{
  "n_layer": 14,
  "n_head": 5,
  "positions": "rope",
  "rope_fraction": 1.0,
  "parallel_block": false,
  "init_std_qkv": 0.0303,
  "lr": 0.0145,
  "decay_shape": "linear",
  "seq_len": 512,
  "train_tokens": 237500000
}
Each number is 128 + 24 x the weight over the matrix's rms, rounded and kept within 0 to 255. Layers, rows and columns count from 0. Numbers have three digits each.

# layer 6 MLP up, 640x160, rms 0.229, rows 347-424, columns 80-119
153130121137113196136150106104151113114144168112102146111111143129093142084150108132132131098144110106132126102108132106
096111206172133152105119087153101120157079090190129105100139072152146104100134115128142138135121168121143128109143119151
162161150120119124109154131129139127107129149134144102142107147106099134104172154111124137115137132164137136151110097093
115102132129126162133164157145122150076158086115132100053113113110139142123084113110133123131094157115146085125090148133
140120122081069146134131126113105124132120143160117119128093124148142124126167138148076140096162141089068125117098096147
143139160129153160110126099144187130142112166054173102135147145094128111146126112114114157127120090125112127128114105125
162126147139149125130126151137117129148090144157123137130144111156134141109149123135130132145187117121111088087191148095
124125122159173156105132100108105109124128116156125155130073092116142109164103134151117119122166150183150148166145115120
126123150150127160132185141091150144139106088123145096135115163106118137157099131136122096128145106126145150138132126101
150116170099129122072123103139113125080123143144124126126105111112130166087097152125161099136107149118134077111133115126
123111133126117116143075116113114116163188136133151141127114124137129176165132128131121144120148130118142144104104129123
172112111127098155154104145164136154130138094113100130132144136128097155113117104101132090115123076194096134124149108081
121129121140110142135119150141122154133141077131114130120112138149108150132125159111156146103137114129136084135158147127
172129141150078101147126098110109093154120087151148102118120187163130108148146177126157123111138159113154140144073151075
120112136092128108132133108131162173123162114074124087109103128090161109186134161123120143126123074108112138145121153161
141114112166104086085142130165101118070139124128130108120119103103150097147131163152080107124125146106110159113109160164
124097136132126154139140148144138089098150116119087148163080152099141106109124137112133093088127149119131145127103113117
163117134102090104131158072174176114159152122101176113138117138111138125138123138172078146170113138071108135121122126156
148131120139156133120132106143146136119097098150107119099143125084123135104074141156079111135088151154099085151119145085
134204105067126093203150067076151114107166164118056140109170134142096124112146122137159151114146088139163154158143087123
120124129091124126119087115125123116141142104129136113123110185106076118108152082109143082127158133090128131137104126092
085138110146154131151128118137124115156134110168140136111131109120124159091122114115119145136092145142137132164146113124
121126154143124139124153151138152103082124130080136104151139114132178109105112120130089120119082085162144126084165159120
150107081112107099115124127145155146117131147139124123114144118139138109132102133141118145075131133150096133136158091121
124128137143172074111140125107136106114163097110140155107125147193130121137154112103122120085124121106110131163112141133
173139159157150133154080149127127125143154114164106093118155119139119117100129167150117101156130088138148180074091151098
155105151111125130121157109111154112111128120093146111159132156138127153092099134123119128136107116145153138104146089125
162116114135089095124143147143121079125162098089159132178125115117124085121069115182158186090153120150118149131097120142
145105120162122132161105121165110151111110116198155131120145172116167189138125142129195128130161142075126147128100138112
171129143093120095098167152188141139129131180133136109114071167064123139169106156129129118136144158181076127120129122125
091109153162113168118111127157152145093144205145111087146135143114166100097110137123166155125186132136115152138148099160
121131180119131087097128138126139126141152089137169140123135138142112121146077113184155141113150130142133167186089124133
130133099156126121079127139122109150137138107140139153144142147177136186077184165119169118119098101102172123119093130152
134112146147159119159141113109149158179138091136104124099098081136089158107143141166107146114145141119129154123093115101
142146125153114160124127122153113104134117157102119152181097104117139116117118115119129129102154149154130111125125175138
183114148131105120131167133139156124106132130108160160130123151121126140115124155118148159121115143106107157093111147145
137134109113130157104147127146158136121122136120089095127133075150166075160138110120130130101099182097141149092128089119
173123102132165083117102136110163095117159118129112108119111156093169124134104140142094130137119108118147158128126097171
141144193144114146153130097100120102130114191109126121127133158124122127121148113176117134142140117131127162107108101109
138119129086164130133154129106148083122131137118195116113111116087153134089076079139114125131155135122113126175101095135
166124175142092143139104154129150112094137106139109144108082125152119165119122102114133089145146100155128147091147112121
154138133148157102135167096133145077141139126136158171179120122088088089118143135143104167127152127088123138112093124131
157134075145126116105136123116100138157183084116149131137125116135148160115089153163188140109117123110117163097130136176
107145169147087129142112143103116155125135134118146086118130111143141162121103140135183124112143165102127099145121119116
139136149129128158141150153095129101094097097089120078093102163090146133088134123125133116094148147144133106123153166085
166157169139114105168128113132113099115126116144115121145127131135115167126136118161125146113116172152117141163092121145
128176143172123165153141125107125095121086100132150107136136110133136113188126109159130174118128133124097122098128085130
155122107149128145142119134144131088101146133098143160103107168143116116125090159122107096139132130128114108134113160121
105156089148146149130124137157143139118139116156130129145138110161107145147103144151160128106125114126167101102143148083
099132131158107131094079141115115119138128114110095123169141119144120106116166172141141144146154118142126167128173153107
118139174163137098089131114117121113106142124114124103127179070173156109130117148139163147078148152110108166146112136139
129119111079177069096146116157125098158142140175167118115114149096108148169119114145140138116094113108115089110100122139
175067107145155132107146154149132155126146107155115151117123167139102110125112139101137145122123100116093134149142155139
138149124124122100123148090129120123139171152152129135161119113119152142157140141143153106090150146095166114070088121139
124124110126112121089134152147108158153165153071096110127129092114175135112106153082135100142125112140095152135134085118
153097081186128127109106107126140125090102127102093105165083106116166110111157130154089109072144116139091114151140118136
117127138112145129086127132098154122115093094097139111172133104145143119100153126111093099140147130110133138130094156065
157120147153114143149145179151091093137114088137087154144146144130141112102088104150119128076157130119136150133086105124
134177151118104113118136165151099101139205120151161096157145093132122115136153119134106195116167130052152144105107101201
109142157088100119105114186094091133084119104142117152128163134150110110098109122139114130142107138165078093118123131114
082123128172114150095173103133088128075148122169151109134142118160112117087104123146134116111108138084127105086145131137
141122153060124111095150110134137112090108097112114080141098149145161157106132186127133165134149144094167159103110118136
164096159110140165142121158167113112165113131132144100143139136114134156137127112188124147147153148106095108160143157114
102115112121151140139146140147167135165140175125167102097078139158152183114116153126144141129135123124099139144142084104
164127137118124108127153085127138127154148113152116123205070121098136119172094126159145089164115129111186121139126136141
115087107167117147150116140171153176136147082102133107145096128137134117103083135165115116143160132092151138140104113144
121131093160113097161106130152125137098112087113108127075151127115170130108135126119060095147119117145096155106144145115
152116113109083150138121106148130116122143115099086115074110119141157124147126094153115123092120120128110154095126119111
130120113162102131102079152145141163138152077153139116112118100164147154113148121094115142122094095103107120120137146158
151112123152105133142175144133151133121161150149118109125112158145145124104172115138146113100124100143118133129124128113
118129129127186175153119122089095133130128106171076119127119126162106137129138142140115160157145161126128107100129133110
155134121055150156128120156097130123127078096134107142111128120115130148129105111169104151117130121134129109107171136113
119140119203113113124118126182151146120112120166080127140119136137068128140113149120126139115114130090167143122113146144
116136160151102145167108158137122149112121109141063127149155091127132089138104096179147131126125135118093114151143192092
085092117156120121059114113162115130093178102132104127068120106197063128165112156110116143109127116110122145138162102130
108120092089084132139137155071120139098130080115110155080150200105148123145111108139149096121129128126127109109158122094
114123092134115075100103132150149116117180137095136138131120144158114206119108150137140118082142138116109178108103103118
158154117141120108119148155127143103126159118101174150115122109097156152171094132098134087151110104111110153106079188107
# layer 6 MLP down (transposed), 640x160, rms 0.0844, rows 347-424, columns 80-119
171122110127113099151141117117109171110138164113146171130132114089114123115147117093155203089122168134113130111175154118
161139122138082134129162080131138104114155133117121125127072145102174145147078185107116106159159140136111140141140162128
122169138158085172140120145119111124155130165074147131133106125150121126139145131125118146141132134098152122112112122093
172100100122128113151120144162087088096185139105120126123139122117116139153098130120110098116127097108130191130135158096
109169108145143117160132098153173119122070108146153125175112130085135132120135108128086103145097162091149150150132131064
135099120139132123204070130130134155105121132177097125108120114129129175095130154113133133143162106104134122137126142123
132152107120154146148104119147136151106114125148116147131122148125144147124186124132159093132129144094102105126131115137
083097162118133099145136154132133138138151156131122113086107108182137128141112123156123145137131140130049122101142174155
131111127139163123132092157140132157182113135110148141126131128127112149109141089160137150171168120176110094107110113117
087158100168091159150092121116147118132129114155127100140105116158159084128139125134099142130123091116080113106111150155
166097136106124106154102116192126127162068094120122107107142150143112091115122105085152111097110151151119125148133116144
137104140103112124130085131146128140118108162114152092172146122151135114148127129132116127111180071132135104106097122175
124147109118120103171125110129121122172066205177098087174138117121146114172123089111109109142113173085147151118107123104
042128121108099151109122117145163148087141090095145115156100127129161109119137152110130160149145101113125174116162089115
120130132131117137166170134141130090121167146124102106110130137131131150075164114111155121134128115127139123189084111126
124075096107132172122092122112115102130153145133114094112064127129169145111120152101157180072148114095130136117140140107
181161123149112109177128112086154136164084163123116126152128080174143118104143114117132142136092123128092138140115123109
122115177108114159123136173101072129091108136108094142098168134115154240168106103101131166142135144123150142142140109142
100134126137170105152088138121100157111136124125177140127136119146127108119152117126135127117135172123109143123144129134
144134128151064107128172102103097129089161131091154150128049165161109056117136118114120172095170120121064115148173115100
147125114157115114120160151126140130123139137122142127089129118110158121184090136126112099097100127092157127079136159119
139141109111113148152116123133130124136135097121181165109136159141128137157148124142128115155133072136161113154113142153
171119146168160135157110064122150136144093099177133149146099116145143149119130132167158144157099163137129113132112154165
141117115156096087130150088129092144116119132172120142102119133116114171162128136152076139128098132153151109096111154118
176088115148131142157134081156151147110105136144119146138151105132129142118093087114111156121117117091143137113150144125
165164153161106164110100159156104143100136150112167175147125124109122131132082111110142113127128119125111129124134053181
136102114097152124160109136129139122151117096112102151127108154090129131132159107123085106099133181120134114180113089123
093122132115096111115137156147147128146157113166127139137093112146091122104144101091083149092066108125145134128118112082
109144163120132154153131173132087095111131098099112152112088087108161102084154121121075131109169130144106066142128128125
103131157112133127177094162160098131114139149153102148102123127123151164124111151099149131161077111085163126084052141139
108142145100117124143136107116129133188112127117145131155175122081153131143122127141171117173121106086091116102197121127
105138129153141136110152115170113095137122114150132136084143147112121129132140134143136140162120123142117113151122161182
168120118100101126145112126111090132139155137164145082127114142118146139159113125099131131156102127124088137149173129138
055141133098143154168152154102140124145112135145127126130151107121125126151130123098117145170123133088126092172146103090
131120124147130120117143143132144125144111159089152138133177160150119142152104106081136133143104149137133100107110099135
108119136177094143130111142161113150118163128133111126123148131103164148108134128150130152158105120150121137139167079130
084097111173116116153118100110106121116140095107181165094158117178119126112105135118119159107119108131119120048109111143
133147178125093122108098096140169109109093149154136141106107123136128092143134125107135112145114165108133132078129098119
136127117132146128133074125126135141119119110129166142147118121154120132126139121110122134140114135125122137120141131119
176107119150175119170116141135157150115150105139144158146119106085129125153135134086141113119097163120137133121137139133
163126116159138137133114128127173150132164150182126154139122129071143094113140116095166129150134082094158092138126107100
107124133095167106139130152098106127113109166170104139149142157136107150144134164177078100130155078112120157136159108070
122105132098127133100123122151106111112107148153132132115120148089088097116101133100155145085148108095089130130107100137
104107123109148104135105161125150127142104108147162124128168156106108176116138103183122141102164106093121125091136160089
144115135140117161154133121115109127106109100106130139118096100113131162123160087124099111094129104129109121191110176188
122103121124151142153118129140129146140141121158145165110168139105106136096102127154111131155104119150120106119128149131
187139149099126128134120142103108115065127127136112134136187097116124103103107127075080159125124138090161125114103134127
113139125126112149151130126143131095154171117128150096135115113136113103110112138177050119066134167100166136158088115130
113136141155113109170099124122164135116102162151125134120103143134181113146121121126143122109137117146113117133138108137
140141123097135145112165123100124102096139115122124113158091147095080128148141130163166121121155144139148163174089134103
102131116098157108150108166147144098097104147167117134164128125207105126159121114157086092100120114103135128113108116178
098166121128076128112130163150140097110132153125136143154133104139137177127133152134112142091162120130096170158152157114
140116141109157109106140139124124144128086129136153113131117142130086116040113099176135149125131154149138152118063108124
101062131154179112112065105120130096108136137134114119078146172135088103115124156117127105115088135119180081146130098110
097105110150135131129109114098122162110127167099157127110098133141167158127161104092165142152139121117131159124100109117
150131087118101090141113108072124138109136154105107129074158172130082118149122148133098145135106112149075146098127129175
144142102108143135120091124093117115159093120137170121138153171127088141092110114127108132109097127158101142095146181149
146117109145151123143149097146127110149085129075175126145166094121091139114125116132145138111119158138120147103127135125
120134123095153111172160153117141115122144158115125112148123149127152147144091104126130120111156153140105094106106165149
104116146103154088155158112179121139190106103170082142168120133121144170110136158153111096134114117153119126101137129147
153101165119157157103088070109117181145090130168106166177075092119118197145108092117149111143110123109108114087110132131
157124152102125130106149109181133130195105132105169149129146097151126104146098140141092096130114114136153112144090087095
101082100120144179111137124116104139139114143117112139137135109127123136102098150126083158123117090152105114098117118135
139140140121143102133106127117093115146120097187123137138155178119165130168081132085135169164136134121163130111105096117
082142127158096070107127139141128134151157127112108153071100105138117167136123153097166132133149077136127148087167160152
116138147146142149111140140083096140156151098117184142139157169159140089148109117120126147125162145147124134107141150120
174126124126123130083142157120128110133124130136094127132130143145140151167107126132135125154107142108109156170137164087
113113115169127110170107125119148111145122173133125100090099124111135117148133102128165099144134138171120096139109115128
120126089104148141109164149098115143108102132127138082165142145125144120088173092089088152133130137125151137130112111111
093180125117141114150178124111131111137119147120136116146162137114150113156118118143104133166119130147087138128125116152
100142131136101102098098142155095080141119166132147138152108126090105140120119121118149125120118107126134187119145128175
110130139171085143106130103145155138113107134160152148137160129103133139111147106135154124150121112116112149148137117101
162124168117111126128164112150171121181100135111120105142113125118124143151141117140144144127113138117124158130129105113
195148111091144062088084133139156148169098154108158121146138116100135145164162115081117106135108160102160118125150133158
123153139147121133117116109121130121154154140064110189118136101159134121118140113104092104110108119082142136105152099138
122101138120173125149152148148176101130129177178079138181104112117085106134133130085126119180087123110120141117076085116
119093173104129157115154107110156106108110144128115103122132106107100156146155084113117133150131079125169120146114114155
152101147112122146112057132130128159132136114130119122141095130108107102078146098175126110113149138189134114163194140152